Weights of a small GPT-style language model, trained from scratch on English Wikipedia: vocabulary 2048.
Each number is 500 + 25 x the weight over the matrix's rms, rounded and kept within 0 to 999. Layers, rows and columns count from 0. Numbers have three digits each.

# down: layer 7 MLP down (transposed), 768x192, rms 0.115, rows 388-471, columns 160-191
# up: layer 7 MLP up, 768x192, rms 0.118, rows 389-472, columns 160-191
down388:475514557501482503493447468528523455469521531541474510474510490483517508469510513482519508462465
up389:426481496508515480523540489517511508499505564552497495544520489472503502492512468496472530557512
down389:456529556488518521513472497547537470502528518506531498503520532484506542505547511477505502502506
up390:523508513523489474498490531541467481480504537504481474528483525535527531513488491467519527503528
down390:535537524487480493495524483518505509516514513490499516490531446466516473493551571540511513464496
up391:490507459579532476499478506452536492520494470513502506492512513472476509493530450493438480510474
down391:516494484513460523579500535497461511472465470486497490521523476519546479482476536517519472489528
up392:499505514489510487489518492512515526499511483490480504508450481543440500498480479472521466478510
down392:506493468483505519496517504505493502515457480512492504498490509493501496479511485511476519500523
up393:470491533526487503489476530469578481505478503445516479479539465510461502522513511540504471508516
down393:501494520479516514495534485486485498495533544542521503500485483489540492488478514490507497475503
up394:510472506508460502520489496479517483496479487515489493454529468484534502526503485521483476479503
down394:511514507475554506520540474489489501484522535460515517511502482514508506487503495513492520487490
up395:522455513533547456523474526504522446465522476515500521517472468480460485506484507511535481550556
down395:525457531512482510518509526504471506466494519483515506464481489491514470433535522493511520491495
up396:508490467504499474492509500504446532520465468486482494513476510500503518531506517531526466488489
down396:499459520495479535482483483475491491530537464447495535505482459499517491532511517520518487473504
up397:476507500550505509551497518480512510529471512508519469474495468514485498478554490494478522436470
down397:489478497480482509512492509493508510512515489507485530448500510434527528476522485486502502479543
up398:479479532499514509503501538450550491471444473493502522542498499502528465509502482506515491496478
down398:536482495480529522497472471497534441517493522520514533507499514499528469517515479555456485464483
up399:508503507513523486458484494519470517490503503498510508499483509504503466491490466517521466507508
down399:486523523481504513523492513508551475521519484475483483476527485503505508525503536478498544511473
up400:497497503523482497545500479499460516521513479489496538490466515510492510480467490510525514480490
down400:476485530503510488457475513491490509470485497476497491489481483481501485514571536519495520519478
up401:462514546515506485481453476514489498499477518504515523525464520514534503509481502484530460491558
down401:528517477486531471536513498516491488466529478516501503511485539465508501484524474512486534508513
up402:518506497487453496539480482488478493532522502521463476506514505511515474496510506506532480536465
down402:467503530503542507514487502534516511488512523482528459534472527465466500469523500463533536486531
up403:530481526466473522494464495528519482497498501503494535515545518512503497524492518524520501532494
down403:483503491498489498532542500514471514474494505477549523480515518456492508453497552482474468496502
up404:494472456454543545509481499538510518551444528451507537516528505540545488446501485538520515530453
down404:472516512491464553499532488535488509495504506468493493498533491546516533477459551535548484477495
up405:518520531500472476496491506521524511487480530510520480497522538473488537509438469507513536508561
down405:493504484511475463472517477495472512493496489502472541527481521462540477515528553535526475493492
up406:493469466537498513490524479486495500505536471530517492513509516485498478505512473539508432486491
down406:493505502492500451538523498495503483497514484557509512448481476462495545537505500473533497529504
up407:492463503506492472487560522458526506459487451487522514476513486578484492439534469497498449476456
down407:477502455544428498472532529468561510455509511481537494515520496475517541494503480530531465513480
up408:509524472515505539448475492492487505493496491487499470488448491545459515513458458449508521514539
down408:529519491524461494487521479533521501469487519516512505503479501507500519501515494515526500548483
up409:502514502462493472471455525449490479465483524512507540524500537521504503466512520503458483540515
down409:493495508510494475527460522491493501502502478515526470442490534460483525518487517460515498523509
up410:509479507524502502461507522512490466516458521504475455470493496513508476494499550492552471501481
down410:500488484484511486546483478531501488496498474487536510500509517472516521490536459511483478476524
up411:541506471456498519495537494480534550523488505533483532479458474517504520491463441507507463511496
down411:497479496465511485474547520459487538524503488511472462489528494515498509499540487528473507506545
up412:469537528467467500487473497569482508499499517502504523505479495508519430478502459466488506520488
down412:520528483509470481497509517515533475501494503504501492456531523529532493452471479496501470485474
up413:469523485508487492504506484532516500510518503499494468490500552459483489473491519484541499491528
down413:496482521433447499481496498505525498553497465560533488523514454469484529506491550520502522473489
up414:483536493530493452488547525492524540460487494468506492512476496457492515480512490489515502491474
down414:477505500512525469460510490480462493537522509477506499464534476512545495459498475502476483501523
up415:502495495473521525491505485499515510472533512509515529460516470513519494517500506477486523502532
down415:505513508546491484493507494517521527525547521542490516489502544479496539496502470519483499491504
up416:506511501463500508501486473541516496504502490566463523573482542462468461448545504533515552523493
down416:509470491461509526492491512461504503521531452495507482481447511433495550505460475562529503461513
up417:486529535513522514487515502489465497549458522536502512511519506538512489530496475489465527470502
down417:500506507513502488509505479477508494480501478474515505458490494544540511493481489535470492489550
up418:485517526543505522439528504453530461478486499515471447501452517548518516479554525486528496448531
down418:507446484495476465526533519525491507477545497519520463470518503496471545497468485475527462493441
up419:491533488505499497510471527538489489509480471454504530508509482469525492490436478495517494489463
down419:522474486474494497495476490502495540486499510553508481484514490489480487515552526485509535501504
up420:511487514501496472501471562484463535472489475504507480502523534492500423491521525459499504512530
down420:450518547519516494450487473461541508567486484524481500471483448469478511539489505506459463516497
up421:542487463504535532495468458493507473527509514509489547517525496545493526524508540526510506499495
down421:508496502484468522493483519488516514512497497458521520518487511494500525524492485509467517503510
up422:516504536470504546502505470483478507504497478474516489487502481506515508462492479495532463461514
down422:511472501487518459454492481511473460487537513500511488537483499477497500522492556475479530527486
up423:476459517480521475501467537474480476474507507482511528505465525503505565527539496494481442469542
down423:526487549477519489478481525499521487547531501482533465477475523514500482525494528499504502506539
up424:482504460479475540452519440509510506559527459499506499504493550491560492509468493507491499511488
down424:492511470504472472516503480475547544526452518477537502504505476521477532511498454526480532519508
up425:523484464494519496527521499517472501493477509492544478517531438461501521514520544506504502493506
down425:504520470477475505541516528481480456468476472490486443544475489512550477504532529492514503547517
up426:505523510512564467514502471508510489501456494504536525484468484510535492512463480499517479507528
down426:502532462507494523485499493511560521489478513494484475503546496472499486535505471513502525537493
up427:504500509479536522515498529492456495497526484498508471493476539514490509473515511499490488512476
down427:496521463460486491556475535452484504495499560489542502532519531509514453513503480501505516497474
up428:480483497535503512509497512483488538493492504452513503473486488504483518494484511474494453470435
down428:511489522537506497509561481471504511532495519523489504496484513453419469523512524501478492495495
up429:466483503505485501494497457526501514478517512501522508535465458510448478476484454539496514496530
down429:488546494522548545516470479517553478531516530513505499479492481561513482512510509484502560476504
up430:491505476514501467497534501504571489514474457484526533508503529504510525479501532556492529540447
down430:494449495505502502484525535491509502505535474427493459520490528494452468530523479489514485455458
up431:476536505486491554515504522528516473462494507548478487485497472521458526527470500496483536514466
down431:515510493467501482474529480526507529497483505452516490489468512520521456481517466485488492463501
up432:500539493507520472496468485491492470522494487539510467484506537495502468474479480520470488500470
down432:528461444497515421453473503492558523514499553471477465526483481533482511489469529509527474494502
up433:516484557501493490514501487512509509468506464481478513506501479495519508482493528488478496495495
down433:488459491459527521468502517491498525505469487459525493555509507488521469506543509480490516488527
up434:460448505516494492458481480485528491501506493506463491481496511500495509493487487499457499518527
down434:522494526468507510507496519500494521526516533473479507501496495513510514478501499518517490520545
up435:496503490469451468466500497496523467497491488515512512501493496510513524471469520502498542483458
down435:482539466524518530489474532505515461510556495540507483482530519472468494491520482521498478528479
up436:522463507523490512458515496462504457488505464507489523518494499470443500521486474473534495460506
down436:498523490515535496496508471481506506490489499505507486470501519475486472446485542518509485540527
up437:440533497498567493498439504510508498475500497466444515507470492549486503507534478519477516535512
down437:559501533489483516493491475507481514500466503507507465498484497474555510474495521463516509562455
up438:470463515503541530515516493452499537465486521475467505483499483496501516458536458514521489485492
down438:518500528462494486499508477534512506491518486467537526467525563447497527470458499480511486477456
up439:502500512552452501491516498503504480483464517470480476494491506507496463536505519498505489505488
down439:495492485485508503525515493546520554486493509512527498498502457488495544485511493491501496510504
up440:511463493489459494501518479516501561493477495481488519530465551519480532435503543496464478509499
down440:507489495504494503425549547496534489510528512435471473499535460533496494511487479546569555539487
up441:423522520532506511484521436503540459492455503506474501487528475462520506494525489503514486484520
down441:496515514485467507509469523535491477561479500462550460488510494503455487511482467502529457530530
up442:504462518487480531467479470484529508486482497456496482520529477460499488501490514534525530475474
down442:509496508488506530509524535531488514502493497500484528453509535513502451485510530495471520496472
up443:477482501478465498432481510505510503520486521508487530555518518509553467532503437512509477461469
down443:505507491498507526540461426520507506478547471459507520477511518497456507556508513483441500550450
up444:466486507511527509515484480574452484492508531499481506494490486529493476498489481490492490480475
down444:510496509473482531482535494515494477547508497477508480532506511508528489521479505471543528527520
up445:500448508509485498501469502522474478483495473501501541500488496516502501491452505498464536508531
down445:480528500546502459530496538510519505494516530529528482475571429482509497522514497497508466464491
up446:543532504477530456484501507522484491530531485487502476512479506521516513449510488517472514499557
down446:476515523512497484509497505474522547479508494514453513493451488473485496505526471494481471489502
up447:458519495504480501509537511498491533478509541446481540500492512462462469543479504499501508498518
down447:494456533482533522527518486516487489514506512524530516543488471489455499503495505514484494523487
up448:506495482530507469492479482516486514508511524476500516471532488474482511500470488525518464541501
down448:516547480452494497492520504511510547501503536520531491527472484502488491509484499528511544510523
up449:481526496468510508501481494454531498469470464504503515497482514500484531490537483497483535485506
down449:493489485508467512443484491537428496500532473469460503482503542500508495522494492470477476502480
up450:489560510488490485460473538528518504478424523502529442508511511511498501513490481515508508504529
down450:476438523517542511523538460486495482509501491473479491500491517543517475484518468497523504443477
up451:474531459472553513504534517496540525490510468477551444497446488461517518537479502483486504501479
down451:523468527489527481489520520503467475535478490471504512490518484493525476487510520467509497504499
up452:477517518482553526481494474513494490492520502506527499488487472473474522459470492489493467519482
down452:466457483542508516551549475518445522527488467487488492532507506521478519458461543502512498538515
up453:487507509497502522558473487485466520548488460500510485508546538485539545507494478524471503509538
down453:486510483502473489504530539457465521567492478546486508474517489491564558480491502456511502529479
up454:514494461515500504438523490506489516466527498442519506499500503524518450447510473536486517492492
down454:429572505524456501506518478484485490499464500515526552540501496454485497520496519560476506529470
up455:507530540525522482515482537502493531506488521471464487454445466506502471520540527527496513498506
down455:509501464481489522534543455515502509488511517530555494561507521539501529502512508449510527508487
up456:508521527527514501531518525509466457493491494490485497501520510542504503493482470483475479530495
down456:518501495491500509488505516509493473529483511510515533465520527522555535504516502541491452502499
up457:504473523471471465513499522470529488477467490464490516501476509492493500448455490504555504482492
down457:474512481504477476477522505498494551528492497513440472505485513516491473498473526478510472498537
up458:472496527487517522493488531500463524477508510504446537505525475496475472496488487506490514515528
down458:481503514484512444547526512482491476554529512450461504484481491479517457504461514457484511495511
up459:504475520510486539479539554535485483512480512463478460488530532484491525500472506497470514509532
down459:533460477537530507489476531553484496480495486471477502510513509551476482497477477535453536496492
up460:488492478534518536435491432558506483498499493517481508494450486464520524500502467497543496529500
down460:474485496536467546499491552521485457481439451493490441486531466477533534497500559475509443484466
up461:452484526523531518564516490469515478504471495486486487506453469460477516492523486536495501480501
down461:491518484502469559538500474497525532494522425485530488476469485486477467506470480480473553541483
up462:504528497499426483505457491511518522495505474530501558455512500486512549527472518516510495505521
down462:536519525458506494529478497469478472506519513518490508468498480479549482455483483492507530499448
up463:525478508510488474461449507494503541517496494521485520480518509492516521533516514458511498505565
down463:464499514491518536516521537500500529502511530531496459539519547484480508517522503489551501451481
up464:493491504476487537482477506519491482478449465469492443493515502485526492520526523516547529497513
down464:482502513461501511536489502454575496492528513519477500527480507530538506473455486495525495487535
up465:473503484502484491464503496488498488485496529436474477544509517511503513517486467483519513502461
down465:492522499530490506501505552487423494559438497491507495458500516506500516484481534499485481492448
up466:548487445483489534445498456505518509498487506457519481490520492517498533437484488464466545494484
down466:503513506502515493498472527512487473525481547517470512454493461485468482492503528500495475500524
up467:505492523508455505492494531509474521505525509526531483511478546501502520469476519496451506495511
down467:503490525486509483516473486485528515495515542488537482524519497488519558528527505450490507480475
up468:464483515500476496487475510487463507513430523544501570513526506471493479471494503520522508458491
down468:522443516479489508489529480482544502510468525488502489456487548479513475500529503503461485516506
up469:497479551511474546505559494523475460512470483449515489506549506502479527514497455449504513529486
down469:475481452508453507462476453548482525459462537475489470501489498518476486463491439498486445477473
up470:499541528457475494502472501483471494474458478486489522503464502491498467506480502476474529533514
down470:499474471506509491530487456513536485521497522506490464545492478522482483506481482489466510474503
up471:534514504480500510533520462537475521485454514478513486516530543477485519521455487478529489459465
down471:511512544518512499517522522482517501485497464501504461486485513481539518503485497462442525505554
up472:498518495448500531514506496501457526509503493511498486492494540534461490459444489485489501477502